config = dict(
    num_hidden_layers=11,
    hidden_size=128,
    num_attention_heads=2,
    num_key_value_heads=2,
    head_dim=64,
    intermediate_size=512,
    vocab_size=8192,
    hidden_act='quick_gelu',
    norm='layernorm',
    norm_place='pre',
    norm_eps=1e-05,
    positions='alibi',
    qk_norm=False,
    attn_scale=0.125,
    bias='all',
    tie_word_embeddings=True,
    parallel_block=False,
    init='normal',
    init_std_qkv=0.0442,
    init_std_o=0.00944,
    init_std_up=0.0442,
    init_std_down=0.00944,
    init_out_by_depth=True,
    optimizer='soap_variant',
    learning_rate=0.00511,
    beta1=0.95,
    beta2=0.95,
    weight_decay=0.051,
    lr_head=0.0107,
    max_grad_norm=1.0,
    warmup_steps=200,
    schedule='cos',
    final_lr_fraction=0.03,
    batch_tokens=32768,
    max_seq_len=512,
    doc_mask=True,
    train_tokens=160400000,
    max_steps=4896,
    dataset='wikipedia_en',
)
Each number is 128 + 24 x the weight over its row's rms, rounded and kept within 0 to 255. Layers, rows and columns count from 0. Numbers have three digits each. The size before them is the row's rms in percent of the matrix's.

# up: layer 6 MLP up, 512x128, rms 0.167, rows 474-498, columns 0-127
# down: layer 6 MLP down (transposed), 512x128, rms 0.143, rows 474-497, columns 0-127
up474 080:157163153117143157126108134151118116127110094200136118142096147124127158106135139155140137146116126135140102135138132100129150168093162158123105125135136124122127136173183089140136108144083157131105145087157132114125141163122148145140157133102130122155137126146123101076136134120098104114129096075143142075143155129152152131159115144095140088117151115060130096109104131187104132112143
down474 082:129133085180154150078147131122108143122168138122122132128156100111102145154176119126140119154128120146134144143103169140083080121168114145160136118123144152064168158121124100152149154112146118114115148134142127159137063108121140137143129087115081114143124125135114137181126089132117178119140137120136128163120113126132151146095180142113072135121108126155142141141092128111151163122124
up475 098:116138147089148107128082123093112145148125150106102104128167124112118103140106104169117164145156120135171113165154122112130161127187168149087119170164113089121101130118108150140144140169139131091111134133158150091150085122148131115134126130128122158165134163111127171110139120136120138165150097114136134121069173120153095123130124123104126135104136096122123186177143111101122106140133
down475 093:153114114167115169137117105109110113132109103120129116151114125115117148148148076094102092132138114118124093102113119106137116129149078059207095109135120120117060156140127168129094121130148101098138136126073150128119113149149151130092135125103135106114150120110100093149168090126119129158097159102143145129125130130115148155128137149126087125143195138149146154118120143113112125126130
up476 101:145129149105105112096156137121113153137155112101081163154128113129133138115104116121148126143119160109106136184134105129185170135115112088096140101142099109163089113128182136117169125112093136137124142136134133165121138086096138173086125141134105141107142158138153106126130107120080127098134130141124169139145109123087127113136161129154118134119100121128100105161131183101145191144089
down476 104:128143115155126155135169156135102169138161166121130113105149131078135132090142108103163119109158080115100120085148132121099089090168133133132102109170130130115154131103150088123126138127166156087126149110128127097146142080164108144140121103147110176114137092115100160138103098124097113143122137103096114154110180116121126138126155163115083141143162100114120166135126144148145088129138
up477 098:138159131088133126124116109108120166105120109129142108133153102088117129096139101130113103131157134127144113138119155155134157119086139087118145172128090117125140135091096160146158163186124112097130182113127118120124140071116170142170196146160168069158131111126140138126093153094169138133091144123104152115163119116112134108118109132166110127139154118136118119121100098111150115128144
down477 094:120129115132145146139131154147104168108148129193154088126098119133125107112113128143140140113112151131145147102131213089129111124178131158118143130131159147130113123107151059123122149082149152134084142113122155123162161154095099091101168174126154116137119124130142110138140104125111155149104108143144150135140080124099138122171122125144122153123117120119183101131154144146118112171144
up478 078:131106117147101088105148159084067115231095116129136103124097150121136108151131100126127141126102135122124130135131129096132153131099162092120166141108159163119157131170127135113153132149097147117121132127125135125152092108103154109111095144116104148077151149131165095124111119153135117103125118121142164122131112108136116116144067073097139125152135134098097143099122147135118111090128
down478 087:101146117130137211106136106143179114091148130100104157130133101139149131097152136136169115147127092176134117117150109134076164090133109167125114118144118112123123167111157111149100120097142146113091129096121119127117094103120133153114196129124113154154115107138122128113161139157157126131150117122121144155141116099127166156097132131154145125108070147121124175163167101098143125118122
up479 110:110139087099157154138152106138119167091144103138112101125143155154120156112153134084155093109138153160154133132139124135103116145148123147165129150113160116143156170148190148137140131122151165121113122164143143129120096151147149123099144136122141128150170114091172122102200121106112118147125090137114134141130116134101122157084090103074091088138150138148128111090099158153137139128111
down479 107:144130155092151122132167094101145163121135155104118111143130138175159127150123118135106141136139134167109092131151107143134127112147136113116121105137112099102075175193151107133107111150141100111142076117137140097136152149164153181132115131127110150117111175172129090111103183146111167134148176089128122139085140115127123116112145105099108114127120068111132139147114120119122116136096
up480 088:157113114110143145153143089140148134131111105108131119120152103106137143189126140129121159146126162086190101092086159113103127144118097130140156142102143139093137108132109123122090139123154166091126125112076112119166179138125172123135156165111117074123137159101128105139106150122134119106146132106121144149131108168112099171190069104119155139096124136143138140128134109126117125109147
down480 084:079145119093117145095123155146130142111156179118119136118127122134115091108118155174117091097112126145146118109149142099120103144133135212118071157100130122111127097114137105111130097123158135163157139087142112114095086114149098146114101144128143114144151101140135136129127132129093168142122126128137086083156150118113125113119150132139084143134132108112130096169109176145134077154091
up481 104:172107158112107098197102093077094088157114139115136106149109071192114103110134137123122133102141171097128109142166108104071131109100145132095130110096145152111131131142140103114125111121152122169160144141100117121111119080117140143161145143161088107119124143163150130121139095151136102106113145117116135120162109100124122153118090148128116164115126077127109146126150117126129123125120
down481 096:126099133110119124159127102082102145150104119096114130145158115166106135115097117152086156148158160102106161100153145114110099108127119105116121116113099147142115105103160152131145118117109151146140162135179160076130119112120104095164154155100125121165129107166117136131150128123056128149146093075115125177148090126151103156109186138146134167128149110121131124129139165139128116128151
up482 095:093108100119150115138110132119122135154141114122143096142128133079095074088142098135178108131142114137120110139118123138167098160183091110143142136114119123082144107155147151099150112123153076152137126108074106127083123111173138118123093134130172176115126167150169169130081120115105106132155140116164111109144132157139128111146123161115161131158120099163137127120135136145125155120104
down482 103:148123096125134141115124144133110114137118146129110124128085136124123079114179118096112139150120091060096065132126094165105105095134092141141106127112137132141119153136102156113120117112142139138136146110116124123134073105136129129175120101125132139120162139107124120171162124116165148136110101097112112121141097154133101151146120143088114149110160105158121209166087149099152101110098
up483 092:126135133145107147153138086136106124140120168133196130122163146134119109094114152108112128183133132149131114153123111191125154142143108108120094099105127137119133144131138133070182109111097175116134169146096088096131145147110107146118094160094128100140108137122107125139157147134064131110122143135094102137076111134161102096144139101130149125081137178129139141120136137114140152113130
down483 102:109103167128137133145134152104169140123101166166120108138105111131156132103084113153171168136127105156156163129142180115134170131126106052139164116147111152140127140149145140114164134115167109126125121095105140125100141148104147104126113109097087147155122103118134111115131133191139169125099126142140102123084152110120135085124124147091189127126112114129118127127182112141135100135124
up484 110:144120163112107134156090108171139115109103118099133105173136092159106120135156130111146123145159137120139137145165148143124117147109142097132115096103145169140113088118158140135127128117082128160161144115124146132126132098164166128123165126170096116118058114166133106115130130142137115093120146091123134130144056120127109169162173156127127121096074131139102117073106103123132136127145
down484 123:155140126175118079122143130098122104182119108153146101096147107117112118145164126113086092140055161129150143116124098114128085101088142140123145135155107142077114131128123130162143146128125116149130169099151143087140174118094103122123144129119155132133111111146100137145155153160087168157108137125144153155160113116070174107146146112129100152101141121143147144129132117107152117115125
up485 117:124154132130112133130126162154140104147121113132088138138108136155144121085097148114134076089122136142154108114144119164105154153094110095116067076144097094130159145142114098118156145118127093103117157114125104167095070119147136180118113121132127145112142104123129119136150138092154144105136127127071085122158113162132141141134137111114117119075108161140157131095168131115110176099114
down485 131:140123101103114115151135142114129146102108106180149155146119087166080138117122125087115124095101137118125110096141123114162133110125120100117127118118161119089122161138108133146117119164116128108168185134093121140094179118116104144130149103137138112160120132119125104162095153098112112112164095135183123197131114126097080090139134129123117110157111113180159108108089124096115109147136
up486 099:077136115081079117138147120151113185139148095154111122112148112148122147136156094122068149136117110133133103118165116118124161122089131100112159149133140127139144140131137130144144175132108144148123123169156112121146175130141134103114121159134137100130182153116151079119127129072107147127106172169084172132140110138164113101181130148123090131118136145146143128105113110153143142135158
down486 103:107130153139138144164084171118157146125133107138149128129095142120149150122071119126126150103135141125102158073073139150152071119135149077116146126131126128104140143108169118121115113103144158065131121089123088135101149137118086144114122118111165138114119109135151123111105136173146112092136123097116143098072124128097103139132143142117161144128115072151106123108108167111104102156127
up487 104:133102147166106132146164127107109147127123108123083163130104128132141155117125061083128135164160111143107136129104102127119118140114122134121120144167125053145101140111130161107178158099121076120068133118163139128145159146117132096150186141120155135127095124138147111115101103145126135119083152108154136109123123088179143109134133142140135157133109164123155133133145093135133148082131
down487 104:101130143075117101186144113118108116126142142112155096155156139173117134109108153143078137162132176112110150120145130126134134121139116110090130140103120155128096147128105106110095133131135142197140127143125087121098079064138126170141116110115099162106093093126160137093111146131105118136119114150107109174113116125106117111146122159111116167117121125131121111098149164160071138144117
up488 078:140126158136148136150093119109095143079140113141140174126113104099121143125119141125166138186158083125141140119153095115141119159146136107128070142089083123087096124111163122159134128117122137152124115134154124118098137099106138153176111112179110100135120104176090153083093127106068151169145124119114116137100150141134096123142135139124149155095121144123152113120128119132148136157084
down488 075:122109095103108149100181169179127131108126124130107152117130126147139128147183142111128075098140122146145094117124136140097116144088161188121115094145145097125106112160063103113114135113108128127104173153137139129140117125135135123139169108111136127114145135112116179187146133123152091113146142158146198117140141123111140112140120158148104160152093092105140112158128131114129140109154
up489 088:113135139133138149168129104098138090160136148136126090118131136126086150086144175131116137150151171138115114149136109135126162154105079114114123082094099148093112134112213147102100129146130170069108138124130105089138133129105161142106112142110131100137131153110148112110100148155117101147130158128143129130130153108164150136116093119106143114117128124136127075127123165124113165068145
down489 094:092111102123149140128121109152096118151182132125143144147145136125140143142125073138107129119140108105156151092118156123144075135086182107128108088104101142126138121132080129130140101117124107125138164085110141131094110156160114134161158116092109133120180106090121140129127122148108144118131127134139158164120157102111064120099126096142122155141156072124125103124151124165119113188150
up490 094:120122149127118082139132144100151129126114130128164112082149116137111129124140137091148130104138152112110118138154164100150150092148101071117137126140180133122135132192094119088159155138127128126170117141085157109134146096121131105119097145116077164117128155099154124135106137138123131111153039168108148101116124145154114137130118132127106127153126157118141106175157093088133117113159
down490 097:149119111152106145104073180102149118123124124124119143118057118117113104089158160112183125141113161154106139097071126140133120151132148148160091097104160127102115102125149161112123115113098118091111134120108090138123158112086102193143133125124104110118129129096119139137133166101120105093115126145144107131122135143109158104139096142127110172150097136165166105111112160125105123124155
up491 106:146133153107133117134134099158140137112095170098132070161136107148120153118165145091168128135121161087119104126159134182079144137128142137133101092137110082095148153138127106097130132131115124118064113118146122136106122134112095108108187126137174149155106123139122132171137123090172103131078099124120133105145132125120120142117103115131155117130102096155144158165155167096141127133107
down491 108:117135116128111076123105122120096120094175150122202091113134119101156083123160142080122148122089107126139128124134155146141137134116150127194181123137121111141133138117127116141145120116140139122125132128139142127154165133117115129039123140145161094120127132173107091117122155165108160158129149121148122119135115143116137100119146110123181165113099105183148095136117135151132108147143
up492 092:074085083133111086103161123098103127106144116122157140153125131143095131130135152144140144146137097151115136146120140181111174140131119136148140119160165142103123089096133125173112159134123088104104085100163136113124123127119099119133143110125137146152101120132079105112104166154149159120118114084122153141095124139170140139118119072138128126092128176096141115154128148148172097129171
down492 090:141151175114110146156108144101171113143125153150150119124140108125145100149075105126111126100104152114115119076128145092131102139134164074142082065141108136139093109139140146121118108128128134154126101115121123107113108106134139140123109116098122141145144097080170100127099129104112138176142114139105114153144129092159151129156138172073107167134153088146148140090093131147101163123114
up493 112:152119155106178144134160088133129152115097152114143131135154117117139142072110129135132143165132113162133138138138106100149161135124159150169103078152118156098098155117130094121149104124108132100152130109132112131121135101131103135098145171133138125137149143124159136094141149118135162090158137103169102150094119116138100125133133127186130097069141175151147182114153147105092124085095
down493 106:103165136088148109109132137130112119161137094164145098118145129133103128123147111130146124111085108135126142125139129137074080143082126116121092149080119156158159081149109120158151141149117119170083143109174122119107105118127163102105136139123114130132147153115115100091116136129093141136149122135123110092093114113158092165131128097127183096137127149085110074136138135150141156169173
up494 086:122145107147144123145098129149136109121118123155112137147101119130133157070125144122133152073067103127113174095152146154157119163123129113159152105115123089111114161158171139096122059150110082134107145123104152097118152119135128138136164112147127173126120114143107088095137107127133131202135138104144109131113100114141135137133102104155167163121118096088102140120147095131129147113141
down494 087:082120131122156116126164109142177112116092110109106146127160116131146129150158124163091106113106113121134102104158138092132140119123115153081111152151112148138123092124153161115166114148125154138169135131110138105136085104158132144140134142039141102096103133093107122127098142140134137121144154156134119122145109088105100105088156094131116143110143075095168133170087124118112128098122
up495 106:105140143082141104177143116103122121124142136135166107143167118130155106131068125148117135118145136110123133099116115139144098155143166097155189133162133166112162129110145096106155103155128113127113153144170121150123094131091111082102156136129107129177144149130127123105114099124140153124095160170122143087116140158154149146160154111171131111098152141177130101125155119099112165110105
down495 095:106159156161129124138092136111127122132129087147139100123110133107127134121036138136131140111122080065128170110139117145125110112114123083082141105131140122122129170135142122102141158119153128158113114142162140135117128148112155097116171136138127126116101107128149098072146168091103162120122122105125134134112098106110142114135171149111209150105110127154121094123131131148130133161099
up496 094:122096132143121168100139112169115116122098160104129148112116164120156144140144144104151126177081150116124106165112137159165090140131131134131148120112122085100162111141071136155150123116100156128119141092128137129119144130118113109126117188162163114173145113126123156107154126144085094138171110126145119113108126103129118093093093071167159137128162147127148073086145132137130115113123
down496 092:117115126073126118113112098099143142140167099082140135132141100126119087149122127098083092166111105078148161120116155096154147154126141094147134115125132136113097144102146171119124112101169162109112113107107170114158142137140085112135122082124109123107097132136148083153132146144159156157115096117123124153157106090095140139148151132113104158122131136195128094135097101124098152140138
up497 077:161104142163137131167118116147152110110176117130113147152125130142136077144107101134105106159155119124167099158132050100101141121136132121116117125156133074133088119107121142135123142141106191137183118111137127143104189127148095118135110143149114146163107157108113106132129128133104139139124121088107105089121148114163144149099067128180144146104124138160104142137131136132130150136108
down497 080:157115079142115120109158142109139091107153110182136085114144117159125113114175110117155136129116164171136104111128108105133109104154156138121086108157098169101097137100111117132119104067118097181146124124175119143146126142121113110140135115091127081139157144103100142140159162139119151142131126113120159120171106140127103122103139164131083170132113101146115089106129127110099149158115
up498 116:115160133131119122118111096159122117100132113135135152180109100143102112122135103105126098156136111142128131153111130098139136166156141064154128118079128158166181104138145160147164145132131129142087108125133094150104111143083152090155073108130152144083115179156113112088141091117106140147091155111128088100149134132116161124127104160145126117104144140134133175148114108145153112143147